python train.py --n_kv_head=4 --vocab_size=8192 --norm_eps=1e-05 --bias="none" --tie_embeddings=false --beta2=0.99 --lr_head=0.00664 --grad_clip=0.5 --decay_shape="linear" --batch_tokens=16384 --doc_mask=true --steps=7251 --dataset="wikipedia_en"
Each number is 500 + 25 x the weight over its row's rms, rounded and kept within 0 to 999. Layers, rows and columns count from 0. Numbers have three digits each. The size before them is the row's rms in percent of the matrix's.

# down: layer 4 MLP down (transposed), 448x128, rms 0.103, rows 373-439, columns 0-63
# gate: layer 4 MLP gate, 448x128, rms 0.122, rows 374-440, columns 0-63
# up: layer 4 MLP up, 448x128, rms 0.113, rows 374-439, columns 0-63
down373 095:480492516501527485485521505526534489495459502533489478527490471509465479528495508508460598429539502482477489524496501484449512522486455511515486490493524492513450494512516511517466524538456449
gate374 106:490520497489483474456440514480506484498492493493491474495489536524474504487479480495492481474458466451551516504489476520491462527485490474475516463539476490496533487505511495554525466548501529
up374 099:526480471517482502510469528509508496509487542504526512502532483558518502501494498550489505488509518523506482492528512459530435497514511524472474547498495478522535492546497487546506504488557494
down374 099:545527474505521492503489515515482504533460486511475456506495477510501454481528504483473536475526536449504514511536487543500495525497523531498527473505471469479485525515544533489503483515480537
gate375 093:471516554454447525459490508485514463470522520516464539488495527488515518498474481460524483499513499460414469505498515502480484511501528490495501458494494477485511495483478513471474510478547470
up375 097:497475470484482516462482582476552520467511500475496502518524517536466484498491532528521519460507509535484511497552493576492512522474507534496504501492467498491470488519522521496507520508546498
down375 098:494524577506487506496495477491509497460529484494528492466488520488492510493501509478512493540461480443461456551447469506480514486540507451511499475489504524452537498474458514511508524534516511
gate376 101:471465501457502490517504462486469537479528472465579487488526543519550459525499511540532490495469479500462483488467473495480508512504462496540493488468539470505532526506486461466500503533501490
up376 106:452499498510493514511523551473503503498473456498486556516469496554461482515476494497486496534526498532521460525521517508519491515504509474536453462545489499483491512514501516496525527527516474
down376 108:513533503504483465488455489546516498508481481564507450496490518521520467477471501522491421465506520537524545484466499506484502481482469517472550531515457481515464454532512470492501489510527509
gate377 101:475469478462521499527499520504512537512515477516484432490494534511528485506467509569518492541457511556503527496467531507477509478546485512478556464527505466487548479500529494489503549510506504
up377 104:466476484484521440500489521551495468520504507528510502477517509469532525428593509509502516466515480486530497483540515461535467541453504472521494520495472513528489458487494500512500478546476481
down377 107:476499446506495479451483462498546514497525495524488470460486521525544516443518556485508512522497498489531511474499535440511560510517489533486543508502498509501572477537504462477526478507502484
gate378 090:459496482510525480563507497494478509517491531528507498450510472509501501532508507521457478491465507526461514466497503491494493526511497505508464466474483454500513453510514539489484526470501483
up378 097:528539518469508533524475538497464479523488477515496503544502496515496487513459533541489542517519507507426464472493508523520472483489487473511496541541521539479439499542499482524497503512524475
down378 093:491511484516509540490476478474512534514485515521474502545515491526526510464535525528562417472523518521513504537476475460516503473513512539506469508504510496515489469482504524493492495476512524
gate379 100:500538510539468539515487455507489482494523486517501498475525476480466451539480477442504507512521484468495496440489503507558491500479506489468477492480491489465464480479464512520523486508514541
up379 098:511461465484505468523502512460468487504519495488511491516497536485494528524520518520551486527449490495484487525518480461494543417456494487527556493498545492467508488493529507487443503491494510
down379 100:489515524522504487489493528490479560494501511550483513496519469484495484500503473479492408487506490493535537465505504485477478521481464485516506507537467522490530517490492573502492450511472491
gate380 100:483487449479530519508518559490528507501529521466550482474495464498478517531524526479507514540507482495483490484576532466506500511509514498530474489467473508487548504526524496511507513509463518
up380 104:479501502489470507508515529474489533520550564475480502470484480455488504522493514512469510522499491487533531466502495506496466465533492514493527524487507556471499526479526517450508437534524551
down380 105:520487505512497506479501484485500491518456502425523496491481492477487513479514505517520562470472522476532513477493476519510521520473478481528529528509488462484489509531490549416475492553504552
gate381 102:491520487467476469526497532489534472490485472471462521500505506455515528513531456542461470496517484506499468472493486544494506530500451463515508543531475499544551471481520466488543509479518530
up381 109:501503529506500494514494511531515470470506515514522498537524524490483492497514518510472505486497495479504484475494514530513515562502444467480493504509507490519517505484460488486480481463505467
down381 105:492483481516515531474501507460472508524473556519503512513467492488487505535493506463505595500505501502479492506506492528475509474493505531490505464455494491480439509463546523468473522496538500
gate382 095:474506523497497505472499508506491476533463522508522488469497497507453455488481467510506505486508491525515490493518494490477494473524543517506479537474484486495532457502458482544525527448508486
up382 097:510512534487527530509451498511495547519500516526506479486468502547448491496473507472505501492551505511523473519532469492458524462504513471508482552547517488514506470529479533502456547468497508
down382 098:526535526469495464534498490508469490522467486498512522522536473507509485472506503550506534473493513471502476516514510492562475532467520515524524499491484509491495462488483503493512517560504479
gate383 125:500510456538498540487502524485511472493511474508504483491458492533464451531478516485517495518450516516467488481467467513510462541486521488543456522505541465501481476525458495513476475549507490
up383 114:523467542493493507532505449509491519488510512506465486516508483468528505453501488488498518460540501478516558507565521543498537541503482486450540468523464486523493523512527518473493522480492511
down383 108:489476454486471496499503496528477509507540541486496481526500546475475481546486501496465474491509516483487473494515474454496489449477530487523486515511531540466499529492506467491509477507517520
gate384 087:461467487466538494519458458544537518498513515517489497518471513457526505469503483501512492539482509526466500477550501494488451550488522511491513490508477466468502471499466479477504555503515489
up384 090:508537512451467454471498507483530481491490435535538520500486499505491523518521546498537480466489483501517501457483520451522483488527479528500471482507511486504497481533526517468472482571487483
down384 095:478517481492487523501522495474477460510497533501489488469463497480468516463493511507501430496504493552533482423514468487468503516476529542471499501502497508514532436461463498486495536512497485
gate385 093:483485510458503540479508487485519506517522522524474443491475478473455519541526531502493510505464496473508549501520520498486498500491492467509538496512499503466476493517480527487530486498501487
up385 087:493509549509497518510535524525461513554470514513461521532500525491500450516526501505485530532489486499480476480506479486478489544500488461496500499503471482492532498463491514486543485504464494
down385 094:493536436481489491532466514514497514503514452501509505513512515519485504480471531457480502494555465496486500478495510485488526497502505500483475550480567498514521489468453497501500488480500499
gate386 109:457488535467514497507500499500477502481502504534544486482471485538494482486446486451518477503482506453470523488520496530483514519502519479530489504484459496485479509530484472499484462510466471
up386 107:490474539433475494512509527492499481484502517498532538497466496516467487494450492457502481503469507478482516490483516476499499500511479501458491548514507499509461512481526490473477510524491489
down386 102:490457482497444468509491509469532522490505519467501522477494479535502519544485503534501533465541537529517534544499528502483499501496508507527476488577499532529534554519510498448530497486527505
gate387 098:523501460484513478508457466551495464464516480537469511538514482511556458517563462499517491524478473524505486507516557496470469513516539500519500517487507501493469504512480484512470480501488512
up387 100:511549469483495510537489476520445465473524463513504523543500483545492477506567469528529479497479501549497484491525527484476463465491537492509494550476534500471488521513476476521462505514486483
down387 093:513501520528478495513454490469516506510502482463522468531495483510472524525501493497514659476501486505506494537491456513512477486498477489512548482504515492464507554501485497481492507510495475
gate388 099:503518474503445468509512511495528489514510492530515523471502481472522458486505494519472510483505497470486494498526492447562465515481476496485507467480516504515513482474509489451485457467464511
up388 099:507509511476526530476463462530487476463512523453546530485508510460496525505516486509435491482494523531548524501508493549516496489482501543468472489476496526506519495556534501500480477518503507
down388 099:533491464477535521484462465487517495477461497524534530511482502471503470515526547530539494490505498520491494524528543468482448489505468470516456524522481457497562514486506531519480521532502530
gate389 088:497512530519471492535489504547505528474518526521578467483492473472523449492542506480503506527491472528482483498492508468462531495467510503514449496482501579522489530518494469503478493483492494
up389 089:513537453526494501514505512474476575508517487517541509489551459493517503517492502512535523462503528530518471462485558477483515490483511490502518479505489501498462511495492501480491536473504475
down389 092:459515495525545494472506505496481525506496498461487519471484479508514469516495525456498554491480502477504531482505483490513548518478506452490535478521475528511481495530463511476485481486528523
gate390 093:521530493468495502501495477503472513531519551492494506508520530497512494483491496442504495519501466492461505482458508536446493455494489520527484494480491525497480485495492503510520535544467512
up390 095:496490488460497514524494490499511500497482522465514519517428476535502451523486500472517507438512501491508496532525562524505496509455534502515450452461511525459463521539495445522533519485525486
down390 096:444493507528532485476485513448553463498459468484505537473523491515502547464507481480499487499508517486527516423525518495453495515514473486477490489533458479464492502519508508506509487485535502
gate391 114:473539472481537516523503507499524526482530447507480469476453501474529453533491495537494514520505470513497529481522593459495500510535500458487510518501524518470540490529514483519460498516460523
up391 108:528529480474531474522514569479464538503506476529484447496504479484503500461492524527502496541505487504525491519479512488534464434487476451534496549478544527429506559493540477508459547522523485
down391 107:521532480484489536494533500500482566518517536446494471497507486480502497500504460488512574515490501449501494530480471504516494529486468464490513523509511494482467547529490505468468502553528462
gate392 096:491499485501465528460468469515514506499552480524524516486515513542509539482544514521488473527455479506514534474500490523502436524445486480502482526511516482522465450508521539495505478509531511
up392 100:495469493506508488523557528475495525481534528490502507455521468492473480566496442508485503539513502535523490453474493534503488479470541522491524522531504531477496502496496506506527462488482478
down392 103:515476498523526495500506460574530511509507489483511513503480496505514489504475512496488451470470499505490497542473478474519547491530502525505523514474516497518481543486503523479537533484476468
gate393 092:511489487491487504537531462478497481500508522488548505461513492445500480467503459500477494513428489512525538520511527511462496496475472472476530441548498482483524525500554516486489474497454525
up393 096:543530522481518444526566544515508493499486507497542506516534498479528510479483531549509501520517527482462520460512487493555535525514496466456521540478499511513493484511485502468489516535516513
down393 091:535492538523474487506482495462489503481507472546462500551516502506521476534520511493499433501453490471475525485535531451492511496467523544492514464482488526495496447468522522484519463509496458
gate394 093:493491515477528477493547516514491501446509542525468473534479538526477515472501457497508504492488499459519548503497494503500512460511525543514504477487473535512518504533482519491572450493518491
up394 094:502541507480484470516501517490506501553485522505535487499460485486515485530448555517506490521490485503454509550523511476505523460507480510496498479448505508531463491501497453486486497492508495
down394 095:513461467504502498492459520466523494487547503462529470516463518494502515549497484511459464496494505481503479471466495567520512508514481469530477530483483481492519502508477467512533486496457504
gate395 107:524514502509487500509511520474464528528462496493471457494478459476540505452491545475515508524512469467518465498516500473535455511526523506499496514499467468477513505476477480564476488560529503
up395 106:515480456506440477465557451504495503508497474474486514507551495492526547486487504528520491476459514506494464526486500482486514516486506502499499504512515471501501476435516495479528516512531514
down395 111:471503484515492449478501528515536452445504491520524483499504480530531482490469534490462487471534521519503500437476489506515514457505470531513471519517492507563477495531485512512502513483496508
gate396 107:470470479511517444457496517496507501472541484492496538445554512501525469509487465500453498508465496487536523466499520511489471539507488476545478496472513508491490508500538513519504506512463469
up396 104:538532505503491530515489498503500518517503495498499457508481525523438513464486499487545518510489525501488503474519466515533484483518521523506524521495497501479493487480491470500516524492527502
down396 099:527518525525511470465493527526512443499512488482535483529497521511493490531501502504532431552522533528521540457496480473472502495492525506505516468502495492496483486486446491505562526501532530
gate397 104:547514546518467524499524469505506523515522501495508432537509508478493443465496530472516502500494501504477549483510534531511491445492556519499497491522529518517495502468466477547509520442541511
up397 110:469502453484439465461569503498546478464504508468449518459517480526501493544459504486512501492526495477449501520508486507517490515462472511500511472523464490510448495469543507491483502508471526
down397 104:524516512484503514513502524523473518489530466521472498513489527455537489515514502497451402502514519492490522475480519470444513507515495479500468547505465507515508445511458495541458552510509512
gate398 097:494496492524491511517517487485531509518458485514549487481447491463536506486515481536524517488448485523519507517504487463511528452481489486522531458482496457512516517496494499515492475480516456
up398 101:504526511495521526555511535504480472511491512524519511469459500469512506478562524490527493515509487489486468518511492492498494506455475530491525457474504489508480517485472519478479488478498531
down398 098:481505530529547508494513482472500483474533498478473487491510498493508498513510525469449602484448497444548526457476508463495465555484459485516524491514489521491491521506493519480508496531517502
gate399 098:543523514472468481482490502514492470513523498466485489499467505464529502479552517469492490476537530524497487459549533487557480510508505500475448528517486555516480477515504500501489511492530506
up399 106:511457473448439528509479483518495532497505495482498510479486536482539533492511450529510512514520514479491473503499463461526491483512549508529479474498498518466533520561521481545495467473479530
down399 109:497478497513480494527527507475497488515534509476525511468495529501512486511490490532516571463508499475487495479499497534499492458523537504513459534482566539500496487499483543457489477477510537
gate400 093:499507493464504474470461432489460555538535519534487500500514501504466486514478542476518501493499484501515482523536486513507530494466528494514515484499536501480528494485516515497444488536507474
up400 088:458527512471512491502505458480483488506531514493476503508530504519502507502489560461527497507484501489529502510530493486498531530493545518520472448462530480475534482493539517484455505524512453
down400 083:510505495521519504500545482497497487479471458515520481521509502520495486485497489494466648487510487490479485571493533490462482536506495474473511517529528509494480522529508479513519470505483524
gate401 086:484490499491490466470483466512492487571542519487477507471482533464530480492504501475470505472501516527483498507503494536469510495522506484468475526456492423530540489517541527511482502509548515
up401 087:512518484528525477427520524532505493517484518486496449488482491510477508520505503499520490484503534476510503506458493466525484481495517478531491486486502507500503517536504518476533472521503482
down401 089:505558543494491536497484500471576563471514480500523483542506568497497455456510499468498448490479525535552508516480475502508489485496491542502468490487535484531510512509523440523482496510487486
gate402 101:489512495507476473475447487507539518525524482521491522488487510496499465487489522517506489476507530469517515481491510480536537498522553460478504492495528423519479467536453524523524490498516492
up402 102:517508505500560482510472560492462484485541524503512462458519520521504490531466490520509530494512509538477499478479499498514452525549491508515487533492487521493537546518465503509531519504503484
down402 106:519498484513491513463490523472540501463523516478492510524517471497538488520502518525467472489516523499492491437495534536529490507467493549491479481537518471506550494515514477521494518488488522
gate403 103:487495467489481513520448479508499503521494539517443528490511484455510514493526493496552514519541491493495530472513509529470517493479532463471478459472536496536471473497500523499461491506485468
up403 103:462480493535448532481510485520502498481487495472488522489436493485490516514532461504493488519536486489492527490514465550495459506515551500515496478479515506506531476526517497493507443516476508
down403 104:506493517535497525483491540477520490504516502506508552497498519480518498521484475518500604478526491501522499485481508467485550443501542502536542489500514545532504518461485487449505483471513477
gate404 119:457487477453530464507471475527522474497515506504497450480490517504531467508497491489469504486498526517510522473463522474445489503564500498445563512509494486520500471495486499519533484530483521
up404 110:517529521547496532469508502527501522516528520508511535466524501476488503516485493511542475484515503480483483500553528500551518509484513478513448450492480512495470473512500464520499505482496474
down404 104:492471470482438475497504449519552500500533514478465491524479562486500450482501492503437451464483492556462525474491510457479480503495533504475486530501487529532521533507470511499557490480512523
gate405 101:501500545419478487537513488501486512553475477481483464530503490486478486509459479507506473487504518517497488492573500512481498519527514509527524464490531467483488490481533499551490533516531515
up405 101:473499508509527485484455521502519483466503477520513526476478533500511550466509540516489504442501484472475524477450519488535526463483483471540453519506472487534466483519494512506502484516463529
down405 096:509503529481488493521485460588455515489535500513471512513526505487495473509501498499493387526463513492548503514483537482501515512484495529495500507492486514446499500492476511515498490521491483
gate406 115:508501510493533526459504490509507502508530503479458488521479518504467456539484521467503504516480474493457521490499511457481486485495500494479485483496538484510496507505473503566529504549467471
up406 111:474471502517515446499468502524498492494497499524542483495520486488512528528542482522478504458505520484531513478496488516503502531512486468503527503483439520493531474467527474455497514474536484
down406 105:480512469489478484492445528477583456498526523502481532468486510495513486491480512497481410501483486525470536501485530502487508492500526533510445503503475501532490482513475512518566517467466496
gate407 097:488507487534483530498496467536503459476531458507477539444479514492559504531521482499477514512491505495484523480481497522490516537503559489476518489487547473491505511555498498479514475487489543
up407 093:518513483536481520486518462513479496505496477482493491464511466561516545473526476495538484502456502495494545477478472523537521441529486519486527541472540501476472504512504471476505464525512500
down407 097:507567496482519483482491486516474527526480482512522478528460459476477514508539522460512526488487498478493466545437482482503477515501485498518539530520521537476502524465521510542521578534528528
gate408 103:484479468473520484493489526521474515513494489533492455507482510535505450507499455486454498534475498495480510529543488492508412495515518512505493528497497540470463535495529479560495522542511465
up408 101:515495490510503453536466508493511499464515495556509484496476491503505494529509511464495504471472502504490477505511493523523514489493505480442540510489515519531500535588470489488511514489480535
down408 106:494475484499478487535528489518462513503556513475524475524503503524528480461503486518517422512521499461526517555529526486456479489501490481475493469484480501502498544477567535490458513449525473
gate409 092:451507508494514499502510500480491528514556474489523512511486508540524531499528531513507526486492526507533512502532548494490471495452508482472502497492550514463527513515519500520493496495504511
up409 092:544489485529517489489507475499493498468498495466486502470496500525515525513457518550530483507463477527494519487515491512516519548536455465503531494514491490532516532473489476540532515497497508
down409 092:464498524523465527514516502511458520541476540479492503465477474470450450483538507505531484501503460460496475496517512475513489477480518465507488543464436523490494515477501540478477524490476480
gate410 097:471463470482545457539506495516510474507511484505506490522471520482533441490491484525504483533507538466461524484471518531472523503483509493513492473489494506479500497489506472498469501511471495
up410 101:507498525494538531485529520480501483534527533515488548541524534477505445492517464484490502518553530491486511464510476528503495465436513534527490473555535483482492502527484478494493518447500524
down410 100:527521505462482483546529498450496478503491546467537492499493507505517497466521505505486548444547522487481515460473426514524462478479527500490474473520500533473460503487542483480539502482502493
gate411 108:529494525506475500484484482508491497501557547495525522494481529479475503480439502508513509473476501564473492497497508486506518473474499535532500491517490503484433471516445506471503489485486528
up411 108:508504479518458525532486537516508515489492525504513523484507525499518498449507484527500499504547508489532529514482544536458511509500547453454501516468483523499463498484524468481526470494523524
down411 107:488519507487553493501468514427542470511531526502472526456503462514480480467537487518527474500510537490452548474483465483513486480480504526536550494510446521490528478496471479473497534466529532
gate412 097:445512529533504505459550524492515512543476484501528488523469488499528499452454462541511472516460490453488461497553542513508531563494480494486498475504463472489537483506551519490492480522518483
up412 097:529545495506502484467558501506546512500477480523493476527542536444495537498477498520522517535499523489526489499467503482467507531521513525473472520493494508489490522455508510508474528473515510
down412 097:444489500532530494462513506478501483520455470451478489469481478528538538502479561518497511502522506493485455490516548534502509466497463525463503511477531464514507505497477512485504503484526524
gate413 103:471507526481450507453491512524531470499485493493540464495449468523517552488488517463494496489495522550489527517489483451503494538533458487538501522510495486528491482529490483511519490513511490
up413 101:503524477537492492497545513530467523483466516515518489506479533500546490485490475462483490479548486508508518547472498548492496510529495495545497518498476498460536526552475520480484490484469534
down413 098:486542524548545440499499492464466507481513510483493509554512456468508505493491512512532612497530511489498472515489488488461504512450460459518484540465515471494493519484503481511493483492487515
gate414 106:502519502491535522499489505532513431484515543488508550483499515506512470468537456457484490496495521477484524496494475551473492495482541488471467526442487492475488524476478538499528452486507480
up414 115:494540496465485503542542539486498478532493515467471532507491487491504493555523485475480515498562523500490471515495538460482498531473485502492471512491469491535515475502480485509499481478514457
down414 113:490500499505487457514495531515494515507513507546541509477479523487483484506486501537503501556502457477495504438497459518520514481526454513511486482462507490506481520475537561490496505511466480
gate415 096:478505486485548496506500533521483539552529527539463501525453547485500507435496530504504514506473478471537542485494540504492478479480484507478580490488493528488452495517498496473450517526513494
up415 103:491505477480529552525501496483498531509492478475515520501445533508505554513494537494517505491514529468487494512523505499473485523503565504529486493434484498461495473507512476493485498523506497
down415 104:508473519467481443511499507473500486456497514484487496526472489500514518497488473544501580483457479483498506505515457563508503516501489490458521508466497541476528569479509507474464550471542510
gate416 102:475500497479511500500482468507558472500501512506480501538485517493466547487509518487460505508491508474527491515504509477509525517483554501530467502490492481515488458494521466497512484521493496
up416 105:516461486513505441529512475474511531508548499506465506486508480484477495513492525486464482569513479529476503501527513508484538505477550520525469475567486484479494501508570485517489506511472542
down416 106:503495513538514484519459502496461485444508533522502483495504546470500481486451536493476539502529466508497476490498525469503562499507472489538471497497503530497498437514513507520479477490481515
gate417 092:498451510510514511482482517493517531512500505482516485498508526494484473495470503503525497480535528455502498493536504521457529503551466498507509478485485487497523507464550443524552496476490558
up417 091:471442473484558501508514488515498515533506481489491471527537517496487554516497506511506476502487491449456510553565467555549500484513495505543450543492525541458484502521534500482548507457497499
down417 096:512496533529511488469481539504513483494519473514496484513457504510524519497512530481520578515506495465488498554474501508470501477500462494545519506491552499466530491446429455522466516511488545
gate418 100:521476518513474517475496466510502465516468505525499481492547520555471523501542508443503508504486480477516501510502493524471526517526535491504474479502541528510499472475462517484435439493504526
up418 102:503442510502437497494514506458466496502486554509474518459512508528504470526467500471541495470517487525487495472527515475527516466540497500474516466547478487480485514470486526481529517471568555
down418 100:476516492460559471497544486526506528472519484512453507503468495487539545483505499568517537509542494519530504519452494511498510484475459485516545513506480507478525497504511518468517487527505484
gate419 106:523482475458506509455499508540529502491522483478495484548520525511495558512477509510425479530495487477506531495494442471462504521511461485501489488520507482497480452534495496503507478524499486
up419 104:467526531517526460448481521443519490452543505484525502520504531482512480485482530492450530515498509479498565459509491462529484469517461534536490451522517496503463525536493511501494498474493547
down419 102:499547542485497502468508479466506526517534478501484529491490501471489499481514511531460555489490485470503475527495496520488476494496489495517517450509485506547494559476479506540471507483476500
gate420 108:497524543457498521484469498537502492457542515530468500482508522536488514490499451489437509510477480506511544473514482508471485483496515520480462486452518527492485500486522469463540501527450504
up420 106:505548493488452537483452497509484518486485510484535528499507530449483542524485530510513510535508439453511528508482475521524496468474515513500470450471517529524512493519532463499484478506472491
down420 107:466493509492460506510519502488521455482511497451463500529462535521508498500498452515519554494476445523478495515500515510535510515521526524492478499519501495494490514517484478455473510468528495
gate421 092:490495531542512515516477468512476484464521499523487489492468524504447453483513487493530492489500501469461486498538488506505497527477546459520512510554496487500456486522486484492466530557500548
up421 093:476491511500509512478526508487493517434506471481481498493473464478527499502490500503482511485508461497504495493533478441509466486540504559549521522498518508504457535514462481478511519503480517
down421 097:499486517560510565495529502555500480533496489523508524511502491511486533533518531509500490542538483475492496492503576523461518466476547519516483474490513503454539501475511504492537463512492466
gate422 114:468498445491544512522481503518484530463493507523506482507495506499521444526537517536500492535536507508466483501488528451533479472513518493467545476491534498482530483501435472501517487547467454
up422 110:530469543492477465501559495490521463516532501486459510498502512498501519506470511474524503451519461533533511501494537528463510514487520518519484516511451492518466509489539527477515522468499543
down422 105:526529480495508488488518524508525490535480515508473501507492512525487477476533484479536421510507478481498520452473510520490467484448526487522498486486507509468492480494480483526504491471495542
gate423 109:499479468483491529485490503492530479539490513448479493500456528493533510497541536474469482484496480515492517483492503465489467541543516516535536496525489432531447456482521495475513501474484467
up423 106:520539509477516481486481517500482514510568503459508470512524516456491497523498480484473490467527536516491456520479486521509490484500539474519530459483496496529522502523494544573497547548500460
down423 108:509492484522501481485503468491483508468535494488484499514538493505482493504499484538513542481519541537475477527494496487501529491453495471485500535491495511473515504533526501515487492486488469
gate424 100:476486536501460529485513523540490496488483512479515461507489529503464532505495535537467498557502491499507547494526509497472472580467485503527492479514465454542503486491510502472485546507524515
up424 106:493548536505533486515510500485541527473489480504473533504515512504511509545451491481527514483500456466504503470449499539482534499488510481503482498486511512463526490515533462534480446475470477
down424 104:503488497540476506482495470567511520504480528488538481502509558479488513551483489500524423534490511513533485500490495520481469472504503508506494473484481527517476436563453440493484505511489499
gate425 106:500499464501556463463474552497539474506533492479460485443506528481528518496523481486499493507494507513499539467516515525431526517504465501500495479512490520509479471486543521457512468505501490
up425 107:493486483490493549511483448547480508475508482536526487498481481450482432498524522492497517513509479518499482510519509515508487474557521514527485501483497517508524492527491502520535513542480471
down425 108:478498489483514531506502524504517457472503477549492504485501505496494464520524501470516442480534519493522495456497521553469502494529481464539497469505472505514531466541510508496520514471480480
gate426 098:524538493460505504495527477510505524461467478490478497521485503420475485450477489509476453540485512504511466497469494463558526507469495492507521475502500455492470499505557505492532512472471493
up426 101:540543481476526464480500525502474485492530507533502461514476531519498493473517497515477514498467499473520493491491509509456482486490505532512482546502524514465520500485460498519544471532516543
down426 100:511498513550487461506467537553482438506464507512563497469485508488494537520511524512491458467448502519485515533503491487493499492460474477471527477493480504552489480506526460489513511507502463
gate427 095:508531543506477522491510452467504513466517514468485498491462531475453487520509483485471512491535473547499475516539536535539524495538517487493515483541496473506506480516491508492443519512482522
up427 091:524552493503504502486504510479472489536513514454455511464502520532519530527482517485467486490536469524520490492514468458489541528527521531508508491530523476448495491506494512517465481536518498
down427 093:524506490508495547475531528476522511494494465507509478518492494496525509496487475484523612510531533554536498519486499547508499506504510522487483503523529472503456502530515502470472496488490475
gate428 103:463506470456536498450519505511503491469487516503455470528535497524521456506501509502507491521470496495507512487476511474497495543500500474507538554498480476480508507468504529484450506511493483
up428 101:494518464487535494490508500473507529471505479504485482476489468514483506423504516515508489509484519534498505498457496520523493509508525500477531464485519470510501495502503469490505508523482491
down428 104:512464530522500502476473460505508473467435532547512480546504496515498511485470479487538539513501494519481506542526542503474507524487487502474488510496474460523447488484505548504475509505535528
gate429 103:483535451465559481499509518492514490501501529482502454488549482524526505530486503531479491533519525526498511473515496505511496505480533516502490500472484492483476492502498474515521494449455514
up429 106:529481481506455495487546498473455523509501478496498446468547513527452491478527497516492500552471480463454496498477505499479522496497495505559482482480463538490478493482479504517481531533505493
down429 106:514474501532491485481536450549511518542480523524517504502514518519450519541521526470474488506452545529448534504490502485489510491475508518484500472479483513510468484482509481505480525487468472
gate430 092:495505484501413516508518520493493525486508503485476516469545494518519507518469507477500491505545521478519449481519481509516549508513543518494480493499468459508469452465525506508508545475526489
up430 100:523518512488462529516551473537468476535474536508487494526499471491490513531492510484502516506490503488511473531448461478458498495510479461458485509535508543471536481509455491479492464527505494
down430 100:536533514513541511490507493489525466489470498464542493492522497506492496500459518498542436489466478532518551515535504464488497498505492471475537502479494516474528524579463484487493484503506494
gate431 094:484484485525511521526487510528500519480503486513514507502487515500494481450497470520519484504489461536496496505485509518513491491519472450453546499480500535502537514500510458506521563515495486
up431 097:494516539480507495492539503466511511448526549499481532505449498538516520447462480494516504505500497477503506463503524468474517476509536527478462502522497522464501515468503495477577508480527452
down431 097:521540475493546485502497543528492523508487470502454475508530473538525510495488487472511534487506517544535470498524498539521489527518477471520512511460499515459527520496503538529513519447482496
gate432 105:547502503522474531476510499469514480488522518489500507507526481489566507471476514526520493482494529504514559483461507498488491495549513504487487474454537511527473484516495501545528487508472497
up432 100:427462503477503514456447493581506485521498462540508502452452520486483493521529516471472496530492486501489480474544527522492526552459523492493472504500464499536504446498504467493498513483523512
down432 101:474521475463494569468488510498526497493506495522507471495459529458515470516494507517527444522496501510501545466525508503480485488519530487463482489509477504537447514521494489541524531489510519
gate433 108:500524525535510460484501454488493509493472468501525525502472492515524497523499475487491511492456501497528495492490463441513505505493474505488534468474538476471526514482454497491507501481458524
up433 110:479500467521502523471487491445526515500478461447487474461500471560535511503497503539479509490485532552462505473528511455503519499503497498514512518476505513506528491467518480501471481503440523
down433 110:500507484529566483540482495542485513514474515515503540533513511519510463511535532472507469492512517450546495524493474438479476527498514510481471490511476452511465473477503517518521492500549514
gate434 097:527512461442487470504529495502522506488539519479491512478490501503491537474545510498466503540486475493516539536507487492499527543486477477509523497460500491507541503460503472555476449571492493
up434 101:511529490489486483462515505503499511474534522458511520495523509504466553497518540498456524531495501513541534530520489475475541496501493512510514510474507481503518513472495450525479485515512513
down434 095:498502542491553511493465529487522524504438479507482465516500516508516473509462510539522578472481502499495456509497491511527461455479504495529504521525511501464494500530504505546513502495481490
gate435 099:502481496439484515500491513493500533540452500510488517524459511500484499540514516530491469489522498520498485500510547481489490513532506498485458519488529502507529450512474501477509460553474533
up435 096:487512468480518472493504490534521483458522478531517520481493488498495490486503498457541540518475460486469500465501483488515543448479513488557559464500458506486507522504495492539509525492527484
down435 095:480502496505541477527510479485488510496477540538516513435496505514521461499467514467514396515473490527487500450515495483476527537509503484477489501481520488505502505518526482480472457545469476
gate436 102:461488496467529468505498525523499517459516504530530488503528513485502498501502460564504493520502500499442523504491505485486479501500468502522497422506479503536536473518488475486498525559458459
up436 106:503502513520477504458506458513469485492479492530523567467518490492540488519447484513498481523555500469501538505519504500483494533502445499474486462475527514486497526499468465476514502469451506
down436 106:502491570517492518518525550494487529539476478502489491486519482475527487537493468490470515480493498525508556542520537497479529524440459505503504499467497496489527502495570515513487471508503542
gate437 104:501453470469466562492472520505490514531522518487479464454494472521498481541524502512464478485492481508516499483548492516441467514505485493506455533481515477471497502513495499472481491489494479
up437 100:478489530482483485514492530518518528515474500492493511476542492495532495503495494521513484486532525568468519538455559526505458528506495548426515494525477499498503465525504507515498505491479506
down437 098:491497505454471496511501491515452478481489518566505502534544497474504509558520515545433451457525498502524466488477487478512476494524487492503492522513476468485502506550481514512513517464503512
gate438 115:449474507506478501510482504534538487492493484496499509508479461463498470495543472470466503530460451502463510512489522493499511532480519545494519482460475500504465481471498478510524501478466503
up438 098:543515523498506519501485473522480465549475534503491472496493512514549529519494506539513506503523504504486559425532507436520483481529465462506545470478490520468516475491488522522516520478491475
down438 098:474488503517480479489442509518584535514472487515466498482457462496486513527512461485479470517521474554503550459476511488419513522469543548473510491532506477543488468545515513522514489510478474
gate439 094:495461478474485517485467515500525539509456530536495453502480519493492438508521451529493483506550522579474497502491494520529480485484477536468500466488467508519492498531507510509518505513480483
up439 099:538494486530508513540506507498504505499500524476501476485497476528530513515437498509472500484443487492511479503522525429496473483517482466490483491516495480471530471481494480520514537497493519
down439 101:524467477517539514519505486483497508493496512497473477519546517504548524524506498509469447504479507499473457522522521545454509496509473520504513512491491480514511465498447458512519493522541537
gate440 088:490469532497494513511499465505493490501461546517521482550464483466430521474529475474499499470457499469515481485481506509481464476463540482540502463529474529497486487488494495485518508491464522